Part of a small language model's weights.
Size: 10 layers, width 128, 2 heads of 64, MLP 512 GELU, 2.26M parameters.
Architecture: LayerNorm before each block, learned positions, no biases in attention or MLP, tied embeddings.
Training: 102M tokens, 6208 steps.
Each number is 50 + 12 x the weight over its row's rms, rounded and kept within 0 to 99. Layers, rows and columns count from 0. The size before them is the row's rms in percent of the matrix's.

# layer 4 MLP down (transposed), 512x128, rms 0.103, rows 236-263, columns 0-127
094:63 46 56 46 43 57 71 33 74 50 60 42 43 54 40 46 23 71 43 50 52 46 55 51 42 50 44 62 56 55 49 33 54 38 57 73 39 46 64 57 42 46 52 70 67 33 49 35 41 44 28 26 70 60 55 41 61 43 33 35 32 46 50 68 53 45 44 49 59 48 41 54 38 35 39 60 71 21 50 64 56 50 45 40 48 62 69 51 60 47 45 36 43 39 30 73 50 76 56 61 81 50 40 44 59 57 52 54 57 43 32 61 45 56 53 55 42 59 43 54 35 55 61 31 50 75 43 31
110:50 55 71 53 42 48 49 52 49 33 38 53 34 58 57 65 54 43 43 36 39 43 65 39 63 46 38 50 76 57 46 40 56 61 35 61 58 40 47 49 55 18 76 62 46 37 59 42 54 27 59 67 59 36 52 46 55 43 47 36 54 63 61 52 65 65 25 32 57 25 68 54 54 45 57 38 53 41 28 62 27 66 53 46 63 32 32 64 49 43 57 42 42 46 41 45 55 65 51 49 45 37 37 73 40 52 73 57 41 52 49 57 60 48 83 39 47 37 52 58 45 59 43 75 44 57 45 39
096:54 63 53 34 48 18 48 28 47 52 35 56 53 51 47 47 35 34 63 59 55 57 61 43 60 45 55 64 27 43 63 48 46 49 48 52 54 56 44 20 48 51 37 66 57 59 40 41 58 54 67 59 54 59 50 72 43 48 66 85 53 44 55 66 45 78 51 52 54 36 52 41 90 65 44 57 42 49 46 54 48 44 55 32 65 38 65 45 55 48 60 47 56 33 55 51 58 39 49 52 21 80 39 41 51 47 41 38 48 29 50 34 50 52 48 25 48 43 48 47 53 56 44 32 44 44 69 64
087:72 45 53 64 29 45 39 67 53 46 62 57 50 47 59 60 51 52 38 32 41 58 42 72 53 71 40 49 43 49 38 50 32 41 66 37 71 50 45 41 53 30 48 60 51 71 45 31 52 65 52 75 52 37 51 58 63 41 37 30 58 52 16 42 72 57 40 39 54 46 65 53 42 42 30 46 58 56 46 14 66 38 38 66 53 62 61 40 53 60 49 64 52 61 32 59 73 41 65 48 56 53 35 51 53 61 60 54 49 51 49 45 49 35 61 66 41 45 46 48 75 41 32 47 33 41 52 40
110:49 63 35 47 28 22 54 56 54 29 51 42 47 76 39 47 50 49 49 44 34 57 43 34 55 66 47 55 58 41 36 37 75 25 49 34 56 36 53 62 71 77 45 31 65 38 52 55 45 30 65 59 62 38 53 68 51 66 64 45 49 47 48 60 46 58 60 68 40 41 62 61 27 48 47 63 51 22 58 46 47 37 42 64 47 35 53 58 77 57 43 52 50 42 46 33 53 36 53 79 40 53 63 41 60 41 30 49 58 74 50 64 50 34 65 59 47 54 60 54 45 48 52 50 45 53 59 43
096:50 48 36 56 48 42 45 56 45 39 44 50 45 43 46 52 69 48 54 54 41 55 25 50 67 67 51 31 47 59 49 51 68 50 54 50 56 56 56 51 60 69 46 57 28 36 24 69 53 52 41 80 47 53 67 50 12 35 57 68 49 25 58 32 55 24 48 66 46 48 59 45 52 44 43 60 38 40 60 51 66 56 48 61 46 47 61 56 52 46 32 29 51 67 78 39 58 41 48 37 47 55 61 70 66 51 39 42 51 27 54 46 58 58 73 53 46 48 44 36 32 71 57 29 49 35 56 62
111:53 69 67 48 41 72 44 57 37 58 43 31 48 39 53 55 46 42 64 85 46 37 44 48 34 49 51 76 57 35 57 57 43 55 36 54 41 44 60 43 51 40 65 31 29 49 60 33 50 34 56 42 67 45 59 41 60 51 77 41 50 42 31 57 45 63 46 51 48 33 45 64 47 68 35 61 53 40 38 47 26 58 32 59 51 44 43 62 75 41 58 53 58 47 36 63 45 65 53 36 51 29 50 44 61 46 78 48 52 59 62 38 70 69 68 47 58 58 48 65 40 39 34 49 47 51 59 27
091:32 37 52 61 63 50 47 47 48 68 53 74 54 41 52 53 52 57 71 40 42 52 58 63 19 42 57 56 63 36 37 51 45 52 56 42 45 60 43 40 43 57 22 59 47 44 47 58 58 61 36 41 34 57 39 47 37 53 77 58 53 48 31 42 37 47 52 40 49 37 53 60 56 61 61 38 50 65 77 47 52 55 28 58 39 45 65 53 62 47 41 44 40 64 59 48 64 42 34 44 59 51 58 40 33 29 22 48 48 40 69 51 38 42 79 49 53 53 60 30 62 76 37 40 82 59 44 64
101:55 52 36 45 37 41 53 47 37 45 47 55 39 48 59 60 53 48 54 57 56 47 31 56 52 50 64 40 34 48 72 51 42 33 34 37 67 53 50 52 48 66 38 31 43 62 33 60 68 78 50 31 48 52 48 51 50 26 61 59 42 45 43 42 41 56 53 53 61 35 40 58 32 47 84 57 50 38 64 73 50 38 55 24 53 60 57 55 39 48 74 55 57 24 50 50 63 29 46 53 16 36 48 37 48 67 58 50 60 72 45 33 51 56 41 63 47 45 47 44 67 44 63 57 50 67 75 65
102:47 48 56 56 19 46 42 55 49 59 58 54 51 43 74 40 36 38 61 46 41 26 41 50 58 53 39 52 63 63 27 46 64 52 38 27 64 29 74 28 68 38 58 39 47 58 53 52 44 27 64 41 53 56 54 39 41 30 44 54 47 68 68 34 47 57 50 51 60 39 49 67 54 42 48 60 31 73 39 73 47 71 62 59 48 52 44 44 37 39 55 40 51 72 37 54 47 45 53 25 68 45 38 64 59 51 74 39 56 57 45 55 70 44 48 44 42 29 49 55 51 59 50 69 52 61 38 60
098:38 53 58 64 28 50 52 50 68 53 40 56 43 65 51 62 38 51 32 48 33 62 25 39 44 51 55 47 45 23 51 41 56 43 39 58 41 43 40 64 49 32 58 45 78 45 47 63 68 56 54 46 59 58 66 31 48 49 70 42 43 54 61 57 50 65 60 35 43 51 61 69 22 55 40 51 40 42 43 39 62 52 50 74 53 30 49 46 55 88 36 69 47 28 41 58 55 47 50 54 66 51 45 50 68 40 64 57 49 37 41 57 39 71 54 60 34 41 53 39 28 62 42 43 68 56 30 48
086:66 56 59 53 49 56 62 64 70 35 41 58 52 57 55 48 48 50 48 41 39 48 37 38 54 51 68 54 42 58 54 66 62 39 65 44 54 41 63 46 33 80 62 52 33 68 33 55 54 77 45 25 59 19 32 42 59 69 46 31 52 42 49 32 55 70 59 47 39 71 38 36 44 70 43 57 31 55 60 34 40 44 54 46 45 57 65 37 34 60 54 42 67 52 56 38 48 63 47 69 46 43 54 49 68 59 55 42 39 52 50 49 66 45 55 41 58 54 59 29 30 40 55 54 44 59 48 15
099:35 44 61 41 62 75 36 36 55 60 47 36 29 31 42 61 42 68 48 49 44 39 39 58 55 47 51 46 50 59 57 61 49 49 47 59 54 64 52 49 51 22 79 55 47 45 46 58 50 58 65 32 68 65 53 29 35 72 43 31 30 40 45 56 66 29 30 36 84 47 58 69 53 57 41 52 43 50 49 42 45 43 53 41 46 62 60 60 53 41 57 50 52 41 60 70 49 34 28 44 52 60 49 53 58 23 62 67 66 41 48 48 67 56 43 48 61 62 38 59 47 65 53 29 53 49 36 32
100:45 38 67 52 35 37 19 55 42 54 64 59 50 78 61 39 42 73 33 46 48 45 65 46 61 48 45 51 44 49 52 43 72 45 52 61 50 82 56 35 43 34 43 39 52 56 52 22 51 47 44 50 49 37 65 67 46 70 56 47 64 69 70 47 39 61 44 46 29 42 56 51 42 61 42 52 47 53 46 32 35 55 40 55 41 46 35 55 41 42 34 40 40 56 31 44 49 43 47 69 57 60 53 42 44 69 73 51 58 51 40 58 41 56 54 46 62 15 52 59 59 51 76 70 62 57 28 45
104:37 51 49 41 42 58 45 34 37 59 59 16 59 63 35 65 36 50 45 38 41 67 38 58 65 63 61 61 55 79 53 73 67 51 46 35 61 40 44 39 43 33 48 55 67 68 27 51 67 58 52 52 54 41 53 38 61 42 27 66 57 56 41 37 50 53 49 71 50 54 66 43 45 50 24 51 42 35 35 44 48 57 40 43 39 63 37 49 44 45 52 45 60 46 44 57 57 26 54 42 71 40 57 41 62 46 61 61 39 57 50 84 49 61 57 59 42 50 57 50 58 58 61 40 25 59 66 29
112:31 43 37 54 58 48 46 35 51 28 68 49 54 54 62 56 50 43 75 58 28 50 48 63 68 50 79 69 52 35 53 43 44 22 46 41 64 38 30 49 50 69 50 41 38 64 70 44 45 34 63 48 56 25 28 31 79 66 51 56 61 31 39 47 34 59 57 39 69 46 72 39 41 48 51 42 60 52 63 37 44 55 42 54 60 50 64 57 50 66 74 37 51 48 35 44 67 45 66 58 57 49 38 46 54 34 59 60 53 54 38 43 50 43 62 50 46 51 58 62 53 37 36 55 32 43 54 61
093:66 27 31 18 50 41 63 53 49 35 56 34 52 57 52 67 42 40 35 33 48 40 40 44 47 33 77 67 50 46 45 58 53 45 59 68 52 42 61 56 30 43 61 62 47 33 30 59 40 26 45 53 43 70 44 53 44 50 32 60 47 43 41 55 43 45 73 67 41 40 61 52 46 45 32 28 49 45 64 50 47 50 41 53 54 79 59 44 49 70 38 36 62 59 58 49 53 55 72 71 59 49 39 61 38 63 24 62 60 50 53 58 44 76 50 47 54 58 58 50 50 67 46 59 51 56 75 49
099:58 37 50 51 48 44 52 46 55 32 77 48 50 32 71 36 35 43 43 31 25 70 38 41 44 55 51 43 68 56 46 53 44 63 78 47 29 32 71 76 65 61 51 60 59 61 64 47 34 38 58 30 56 45 61 68 56 57 38 40 72 41 50 52 45 64 53 46 37 60 55 46 58 41 55 49 46 27 62 43 41 34 41 41 55 51 54 28 70 30 63 42 46 58 44 42 40 54 36 49 43 51 67 69 52 60 46 63 62 64 47 32 60 35 50 58 61 51 62 74 56 53 56 40 54 33 48 30
097:62 49 53 59 49 38 52 75 44 57 32 65 47 60 48 52 43 38 56 57 68 46 42 33 80 60 40 34 31 54 49 29 40 37 40 33 50 58 40 61 53 73 45 46 45 53 40 56 68 49 34 68 28 46 47 27 39 44 51 62 55 31 24 50 51 50 48 65 54 48 63 51 52 58 66 39 44 46 59 59 37 41 54 53 65 55 62 64 65 66 20 45 61 48 38 56 47 37 54 43 29 61 68 53 53 49 56 35 53 39 46 35 71 58 53 62 59 39 58 54 75 41 56 30 33 55 75 47
093:56 34 59 51 61 74 59 65 59 55 51 35 61 61 48 52 46 47 61 41 69 61 65 39 59 34 38 61 57 42 46 48 61 88 49 35 51 45 42 57 51 72 48 33 64 47 47 48 31 46 49 56 46 43 53 29 44 58 51 55 39 41 21 34 29 30 45 45 59 45 41 63 39 48 49 47 48 41 60 44 60 44 31 38 51 46 36 76 43 29 42 49 61 40 56 66 61 40 64 49 54 48 47 48 52 43 63 42 54 87 21 45 55 38 70 77 54 35 51 45 41 50 40 53 67 55 54 61
105:48 41 63 54 30 55 46 56 57 47 39 41 43 61 35 37 57 58 47 62 41 48 38 47 50 42 34 44 50 46 51 61 50 66 51 33 50 60 33 58 67 67 35 69 72 57 54 30 55 56 41 46 33 72 44 65 38 53 61 50 40 63 57 42 53 33 61 61 71 59 26 56 58 58 44 40 38 56 56 43 49 45 46 55 44 46 47 48 37 66 34 56 43 74 71 63 69 36 64 05 45 57 59 63 54 35 38 47 40 42 26 61 45 44 46 41 35 57 30 74 48 64 64 52 65 40 53 57
110:70 54 70 54 52 50 37 52 55 42 42 25 41 42 44 65 49 54 49 48 43 63 67 62 31 36 31 57 58 52 42 39 56 66 72 50 55 60 46 30 36 47 47 65 69 72 41 44 46 50 46 30 33 42 50 47 38 49 50 41 41 60 47 45 42 47 59 36 54 52 63 62 56 42 59 30 76 66 48 65 59 28 25 43 60 80 35 54 49 47 74 26 45 51 43 70 48 41 51 68 42 37 60 59 37 44 58 34 48 50 44 74 62 40 49 55 50 49 71 24 44 53 35 37 54 54 54 55
103:49 50 59 40 26 42 37 38 58 52 52 53 62 53 78 59 27 58 37 37 62 47 39 67 41 38 84 58 61 46 31 36 49 30 60 50 32 53 56 48 76 68 65 49 47 32 52 56 50 38 45 53 58 55 53 59 63 63 34 45 40 27 53 50 52 47 46 52 58 66 47 47 40 41 56 44 34 47 80 52 39 42 61 46 30 45 70 49 51 71 45 67 72 37 54 43 65 62 75 50 43 44 38 37 55 50 63 41 35 62 41 63 28 32 62 50 39 45 65 61 49 40 53 49 44 39 52 46
104:48 48 40 39 66 53 69 56 43 47 52 33 51 54 43 72 50 66 62 41 56 48 36 51 61 42 36 46 55 55 35 58 47 39 53 31 51 61 63 32 63 38 79 41 63 33 64 39 28 56 31 47 42 31 50 44 60 50 64 44 43 62 49 54 45 37 36 49 31 62 38 68 51 58 23 65 43 62 53 55 38 54 60 56 27 42 63 55 39 54 63 64 70 38 30 49 44 53 64 35 56 50 45 39 59 32 40 60 39 48 44 55 48 60 76 67 72 51 49 55 68 65 26 70 36 60 40 48
094:48 37 58 51 52 35 73 55 66 53 40 28 56 29 60 60 59 70 19 45 48 29 49 50 54 65 51 74 50 49 55 38 55 50 39 57 41 48 56 36 49 44 42 60 52 57 38 45 46 67 54 66 56 52 52 56 43 51 73 37 51 82 32 46 59 55 64 64 50 56 59 41 42 35 54 80 39 51 45 44 51 76 42 27 67 36 66 51 82 54 41 40 44 52 44 35 45 55 32 58 67 52 30 43 61 65 61 32 49 53 47 41 45 58 30 50 54 46 43 39 41 40 43 42 53 70 45 38
094:63 44 60 59 53 31 45 53 50 50 59 43 42 69 67 47 49 49 57 42 46 48 65 63 56 37 61 67 52 44 33 15 61 73 35 62 63 37 37 56 59 46 54 39 48 52 44 33 52 62 47 62 37 47 65 52 44 42 29 71 60 65 72 47 46 54 74 56 49 39 38 64 44 63 55 55 38 48 53 53 44 58 53 63 51 49 35 56 47 58 58 27 38 69 50 28 52 47 52 49 71 38 31 49 26 36 68 72 62 29 42 55 69 37 35 34 43 48 49 48 37 47 23 62 45 53 41 68
116:46 45 67 40 53 66 49 49 42 37 37 64 65 38 39 54 51 35 63 51 52 36 52 33 59 57 22 62 57 62 53 33 50 44 31 58 29 53 56 40 68 35 65 46 41 95 54 43 50 42 65 39 52 54 52 51 25 41 60 43 69 39 51 51 37 39 45 41 55 51 67 55 47 27 41 57 60 59 44 69 51 31 60 48 51 43 50 49 39 46 73 55 43 59 33 41 60 75 58 58 34 58 63 66 55 72 55 47 48 43 68 29 70 57 54 39 54 71 51 50 40 59 53 46 34 48 44 33
096:61 34 47 53 64 65 49 41 38 61 59 58 65 39 56 69 37 29 51 55 50 48 49 41 29 50 41 67 57 45 45 51 32 48 39 44 28 65 69 31 44 25 31 45 58 50 67 62 59 65 38 22 54 69 50 63 62 43 28 58 54 39 34 52 30 55 40 73 63 66 59 68 52 42 46 56 53 54 45 51 49 55 17 53 49 63 55 55 51 68 30 54 74 44 47 46 50 59 64 42 34 46 51 42 47 59 27 45 49 47 48 46 44 75 46 67 50 54 58 44 62 49 34 61 64 45 33 62
# layer 4 MLP up, 512x128, rms 0.201, rows 237-263, columns 0-127
100:72 44 49 38 45 59 57 31 38 55 49 66 48 65 46 64 42 54 70 49 37 53 44 72 41 39 56 33 73 63 59 60 55 59 62 50 52 57 34 68 46 45 46 72 66 60 62 45 49 50 60 83 39 44 25 50 34 38 54 61 57 30 39 60 55 57 59 71 61 54 51 36 51 66 29 55 56 47 48 44 43 28 50 37 45 48 50 30 53 34 39 57 84 49 44 31 57 53 52 31 29 49 35 59 29 39 50 57 58 52 52 37 59 49 47 48 61 62 37 62 66 47 57 28 42 40 39 57
096:35 32 52 54 43 46 60 51 43 54 48 36 42 54 45 36 55 69 54 60 54 36 52 63 50 34 60 41 58 64 50 24 56 70 47 44 36 53 34 61 44 66 69 36 64 52 42 55 49 71 62 45 51 57 55 31 42 45 42 45 51 47 54 38 66 21 48 85 48 53 54 51 50 58 65 70 54 71 45 57 51 48 32 59 38 45 48 47 34 39 53 52 47 51 57 32 38 59 40 81 69 42 38 38 31 34 65 61 30 52 33 62 46 46 49 56 48 51 57 79 66 52 36 80 48 48 37 42
097:64 24 50 68 52 56 49 42 42 62 37 45 64 31 42 43 69 49 69 53 68 55 60 59 58 46 67 53 51 56 39 50 69 51 51 46 50 54 08 59 48 63 26 37 49 47 56 53 34 34 61 49 51 71 33 49 38 58 55 46 44 39 44 57 42 48 55 45 37 57 39 53 68 32 37 43 48 66 59 55 43 23 66 61 45 36 34 35 59 69 70 56 47 54 65 47 51 33 50 43 57 69 44 51 57 38 45 48 50 61 67 54 39 34 31 52 63 44 56 67 56 46 51 40 74 36 70 69
099:40 56 49 57 54 39 66 43 42 39 44 33 48 35 41 35 73 43 42 47 33 37 44 47 44 66 45 40 62 59 48 40 54 32 49 55 53 38 54 55 67 53 75 41 45 53 47 54 66 44 69 34 41 30 51 37 69 41 71 64 41 51 63 33 44 53 48 71 34 52 71 55 66 66 63 46 60 59 61 55 49 44 69 69 20 33 56 66 55 49 90 71 56 49 51 32 52 40 29 57 45 61 38 52 64 61 41 41 50 52 55 63 51 43 69 53 41 32 44 38 46 37 41 52 45 59 53 59
099:30 36 57 47 40 50 69 44 60 53 68 62 49 17 52 46 56 65 50 43 54 57 49 65 65 67 50 43 61 50 39 56 57 45 51 44 26 21 62 70 40 35 39 41 68 57 41 43 49 50 39 50 57 32 56 51 38 26 53 43 28 41 57 22 48 55 54 64 40 65 18 63 56 60 31 64 42 55 34 50 34 32 43 65 58 61 53 43 67 51 51 58 62 77 41 63 41 54 56 58 49 63 41 47 65 54 44 30 48 46 47 29 40 51 55 43 72 39 57 60 51 47 59 61 60 61 48 41
104:43 48 46 61 33 49 51 56 31 38 57 41 38 30 50 38 66 50 47 58 27 46 67 43 62 62 69 63 75 33 50 42 55 52 30 49 48 63 32 59 43 47 62 79 50 75 39 58 58 30 49 81 40 56 51 32 56 60 62 28 68 55 51 36 53 32 44 65 61 54 38 57 41 43 48 50 54 52 64 27 48 56 46 56 50 43 42 53 36 47 22 54 31 52 40 45 57 74 48 53 61 49 71 45 61 57 68 47 60 46 61 50 49 50 50 59 50 46 60 77 44 35 43 59 55 29 38 53
099:58 59 20 51 36 54 34 56 55 61 51 57 45 39 42 66 40 52 50 60 61 41 58 64 50 34 43 62 42 49 62 54 21 22 36 40 46 63 44 41 40 51 38 29 37 47 28 59 58 47 67 41 57 60 77 75 49 53 48 45 70 71 37 38 57 62 44 50 56 52 28 57 29 58 79 42 46 32 41 72 50 48 53 75 53 42 54 43 51 43 47 42 58 58 44 57 44 66 49 53 52 51 38 32 46 49 34 65 46 62 52 57 69 55 40 45 52 12 60 55 58 41 57 53 57 40 57 58
098:41 32 45 39 52 58 51 66 53 64 48 57 59 49 35 57 41 67 34 50 61 43 56 86 48 45 51 51 44 31 35 55 51 63 24 40 30 62 62 36 73 39 50 52 47 65 52 78 50 45 41 41 43 77 49 57 50 21 42 55 68 30 54 52 40 57 49 45 68 43 28 46 44 45 47 66 36 56 59 45 27 58 51 37 55 37 56 52 39 48 32 69 54 40 48 33 67 56 52 61 78 45 49 45 57 59 44 40 29 45 70 37 63 59 75 58 44 54 64 49 52 47 41 55 44 47 52 41
102:17 48 61 58 62 82 54 47 45 71 27 46 49 34 61 44 57 54 49 53 62 64 50 62 34 46 47 61 66 43 50 21 42 24 28 36 46 55 51 55 27 73 41 53 45 71 44 60 50 51 49 52 34 60 48 65 51 46 62 53 55 61 35 48 36 53 54 56 45 64 40 46 61 57 58 48 46 54 62 16 53 46 54 46 68 46 48 50 48 50 47 68 71 63 81 58 53 56 48 44 36 42 35 70 38 54 50 56 41 38 70 45 56 61 46 38 53 55 41 49 37 32 67 37 58 49 36 39
101:49 63 67 41 53 19 58 38 34 22 68 45 68 36 27 35 59 36 37 61 50 50 59 54 32 42 78 53 54 44 73 61 58 43 58 87 50 58 64 44 42 35 32 44 54 57 29 53 38 43 43 53 43 70 57 51 24 70 56 54 43 54 53 50 37 45 55 52 49 65 39 48 52 52 40 56 61 34 48 47 73 66 43 61 73 32 51 57 50 51 44 48 51 60 59 56 56 56 50 48 46 36 54 63 55 51 56 54 65 40 44 43 40 45 61 64 23 61 56 58 44 51 50 60 40 65 26 45
087:42 43 51 52 36 52 76 33 38 68 56 50 54 42 31 42 63 37 36 78 72 43 43 60 52 80 56 40 44 43 49 47 61 74 42 61 57 53 73 52 46 52 56 59 49 37 50 28 34 48 32 52 49 53 45 31 43 39 47 83 72 24 39 66 64 50 57 53 51 48 56 51 47 71 49 52 48 62 50 50 53 49 57 38 34 76 35 65 36 54 50 44 42 53 60 47 69 53 36 42 50 58 39 55 44 38 49 65 42 62 41 71 65 62 42 66 29 33 46 42 43 40 44 59 36 48 53 52
098:69 66 54 53 62 26 49 66 57 72 72 48 67 57 42 61 56 52 65 27 35 28 58 51 35 49 59 39 53 43 27 46 54 29 40 56 35 42 43 59 46 41 41 52 53 54 53 70 75 44 71 34 49 52 58 50 57 56 68 58 37 63 53 37 39 45 36 60 50 57 43 43 48 40 48 54 56 23 38 36 47 68 46 48 40 51 60 67 48 57 69 34 47 52 48 47 52 40 39 72 63 51 71 55 60 42 58 58 44 55 54 42 42 44 45 56 42 56 33 60 37 47 43 10 37 71 52 66
097:77 47 43 43 41 54 64 42 39 44 51 37 56 50 75 58 55 60 53 53 53 38 51 42 50 55 46 57 37 51 44 62 68 73 48 40 32 60 24 52 53 66 51 29 45 58 51 75 48 42 39 43 66 46 36 57 54 49 53 47 45 43 46 50 71 30 22 43 42 38 47 19 31 61 46 39 52 53 52 28 34 69 67 38 38 48 53 68 59 32 43 69 60 47 47 57 59 78 47 50 46 71 60 53 38 54 29 52 58 56 55 42 75 62 48 41 49 37 49 52 31 52 62 60 37 29 57 58
102:71 43 45 59 34 59 42 31 36 65 41 35 40 39 55 86 52 41 62 66 69 52 32 66 62 53 67 49 35 49 57 43 55 36 61 71 43 36 31 41 49 54 67 42 56 41 75 58 46 41 49 48 42 54 74 56 53 58 50 43 43 49 32 37 49 26 43 44 54 49 42 65 44 51 22 44 66 29 41 41 46 63 26 57 39 64 53 43 64 51 44 61 55 64 31 41 53 49 55 57 33 60 54 76 53 52 46 61 43 51 52 60 51 42 60 58 38 34 68 66 49 65 49 31 35 38 52 52
104:58 30 46 40 56 56 33 48 60 57 68 51 48 35 44 59 56 71 56 34 32 66 34 45 44 40 52 41 40 66 51 70 53 33 54 51 32 60 49 52 36 58 35 45 52 48 28 39 53 48 41 33 45 67 63 47 32 72 54 70 46 51 46 71 57 65 32 63 67 56 71 46 63 35 70 63 53 43 59 42 38 39 75 43 50 49 39 48 35 48 37 80 82 55 41 57 57 52 53 41 52 26 47 42 56 51 40 50 65 37 41 57 50 50 38 60 43 49 32 57 46 64 44 50 52 41 22 59
095:49 52 64 63 49 40 58 43 43 34 41 51 81 38 55 45 62 42 41 44 46 44 50 39 39 66 39 32 57 32 47 44 69 42 63 74 31 33 47 48 49 39 44 60 39 40 55 67 52 54 43 48 66 42 75 50 59 58 41 34 64 38 52 48 63 32 50 40 38 25 45 50 70 64 51 64 39 69 40 41 51 40 49 48 67 49 66 42 49 43 63 47 21 56 57 62 51 57 67 52 44 72 49 37 47 37 70 56 59 27 87 59 52 46 49 38 50 45 40 59 58 22 35 55 55 52 47 55
093:80 63 57 68 50 48 54 54 55 34 47 52 50 48 43 44 37 42 45 55 41 36 40 32 55 34 35 59 53 47 66 32 67 50 51 34 50 55 42 67 56 34 44 59 46 52 47 47 45 68 45 45 32 31 32 49 53 61 46 45 70 41 53 62 57 59 64 66 54 38 68 43 41 58 41 68 74 68 47 57 34 43 45 44 47 60 53 29 22 62 51 69 29 66 56 52 65 59 27 40 37 60 41 55 59 29 42 42 48 61 34 51 61 58 58 74 39 35 57 52 69 44 23 60 47 69 45 38
108:37 52 52 48 48 50 29 42 53 55 56 48 45 67 46 74 50 68 53 65 37 85 39 55 44 54 24 36 53 29 41 59 73 51 54 44 62 29 52 58 31 53 44 50 69 54 66 42 42 58 55 37 72 61 34 44 55 65 49 46 38 59 74 48 46 34 47 66 37 50 51 61 31 38 30 55 53 43 22 48 67 60 68 40 58 57 52 58 68 32 40 57 67 64 65 54 51 54 28 60 38 60 38 50 38 50 62 37 49 51 44 58 46 47 46 33 38 50 71 46 45 29 61 58 56 50 34 55
097:63 66 52 48 50 38 33 57 48 64 30 67 46 31 44 75 66 49 35 23 74 56 45 33 39 47 52 56 54 36 47 56 41 46 38 68 58 46 40 60 45 58 46 37 29 64 64 37 53 46 38 58 51 35 22 50 47 54 52 69 59 50 47 30 65 42 70 56 42 45 49 60 66 73 57 53 63 63 39 58 74 63 56 47 54 34 39 53 61 48 48 45 61 53 35 46 51 47 43 46 30 66 45 43 37 58 39 40 66 62 47 46 33 49 45 46 72 81 33 49 75 55 55 36 55 58 59 47
100:51 42 48 30 60 48 37 53 42 47 44 57 58 28 67 51 48 43 35 59 41 55 51 60 49 24 30 32 45 48 60 45 69 46 66 45 53 72 49 65 38 53 52 74 73 66 59 41 37 44 57 67 59 58 53 65 56 58 41 51 53 57 41 80 46 56 28 56 44 60 71 68 46 35 32 48 62 47 51 51 56 24 47 32 48 64 41 56 53 50 35 63 50 24 54 43 57 48 43 64 63 39 48 66 51 44 47 48 56 29 63 52 40 36 64 38 52 73 58 57 58 18 58 50 72 55 44 37
104:51 42 51 55 38 47 43 33 37 56 53 37 56 23 39 58 73 45 43 64 68 62 52 42 52 45 44 50 64 57 53 49 40 09 32 42 44 66 43 55 31 49 55 50 33 39 58 54 40 61 52 40 36 33 66 47 38 63 49 52 68 55 67 49 38 49 49 46 59 67 41 79 60 59 46 54 31 28 61 44 71 43 54 58 58 56 53 44 37 56 41 62 67 42 62 57 32 49 68 68 43 49 33 38 65 72 42 41 38 60 51 49 49 74 41 68 40 49 51 47 61 63 41 31 42 33 67 58
097:39 52 58 31 74 39 56 36 76 62 53 49 50 53 63 46 48 58 53 58 47 60 45 49 60 58 31 51 36 63 56 71 47 72 68 56 41 59 60 44 42 25 34 71 54 57 45 59 52 32 44 41 54 57 54 51 33 26 63 48 46 71 54 35 44 61 63 67 68 57 34 63 40 43 27 41 55 60 38 50 52 46 36 55 37 71 51 61 49 44 31 48 56 47 55 61 55 52 34 50 37 47 71 44 24 55 38 63 64 27 63 52 41 46 73 47 42 34 43 46 63 62 45 38 74 34 36 42
106:54 76 62 77 55 40 50 46 52 49 54 38 42 42 57 68 79 56 49 67 53 53 36 40 59 58 64 65 43 49 49 54 41 55 34 33 39 27 44 64 48 51 61 40 49 48 60 49 37 32 47 47 42 35 56 49 37 45 58 59 62 32 33 49 70 52 43 65 55 57 57 34 46 69 56 68 47 50 48 46 54 60 34 42 64 56 33 59 65 31 51 53 72 24 44 53 35 40 37 44 40 61 59 70 69 38 38 10 43 54 78 48 61 54 38 43 44 45 33 49 49 55 54 54 46 39 32 53
098:59 58 33 47 29 68 37 40 36 62 65 80 52 55 47 40 46 67 63 47 71 56 41 63 52 38 41 35 57 74 49 37 63 50 66 46 57 43 39 57 56 73 51 39 67 41 46 51 56 54 49 47 40 64 50 41 57 54 50 60 34 55 29 41 50 23 51 47 45 51 49 29 67 53 37 54 54 51 45 53 51 24 41 33 67 46 59 50 60 56 52 52 69 26 49 53 51 45 60 33 63 30 50 24 55 57 47 36 46 47 42 66 78 70 54 37 63 35 36 47 67 44 66 59 34 44 54 35
091:53 55 39 59 41 54 40 24 47 43 39 39 59 28 51 44 80 63 39 51 57 53 62 60 48 49 58 53 50 58 48 50 71 49 56 64 32 37 45 42 34 38 47 55 44 71 47 71 47 48 42 63 70 53 53 75 59 21 66 57 61 64 52 44 32 52 95 47 21 44 54 62 52 47 40 47 61 53 40 52 40 33 67 57 60 54 33 50 53 54 40 53 48 43 53 60 43 60 54 40 42 35 55 10 58 46 41 57 31 49 58 61 41 57 65 53 62 50 33 43 52 49 40 59 53 38 50 49
106:48 23 58 52 47 60 60 29 46 81 39 40 69 43 45 62 47 68 47 46 39 42 74 46 37 56 37 53 39 42 44 65 55 55 46 63 34 49 57 49 48 54 53 73 49 52 49 31 55 58 44 40 46 54 21 49 58 38 68 43 72 66 58 45 31 60 28 59 55 50 54 50 46 62 45 31 63 48 71 66 40 73 57 45 37 59 60 42 38 53 50 47 55 32 33 38 71 30 51 58 39 56 34 44 50 43 61 33 29 56 82 55 42 73 57 52 51 54 47 35 42 40 49 63 62 57 48 53
097:48 51 53 67 58 71 40 31 33 43 39 43 40 53 39 67 35 50 44 42 59 27 68 52 51 49 58 54 55 75 50 56 20 43 41 41 50 60 55 41 58 47 48 78 50 54 59 36 55 57 60 68 48 26 49 58 48 48 62 83 46 40 48 51 56 49 42 46 39 67 30 56 52 80 52 56 46 41 43 56 41 41 56 50 46 75 45 45 51 62 39 42 41 38 63 54 45 36 58 50 52 67 54 27 77 46 47 59 44 32 66 17 50 60 67 42 34 36 54 47 49 59 50 24 59 48 46 56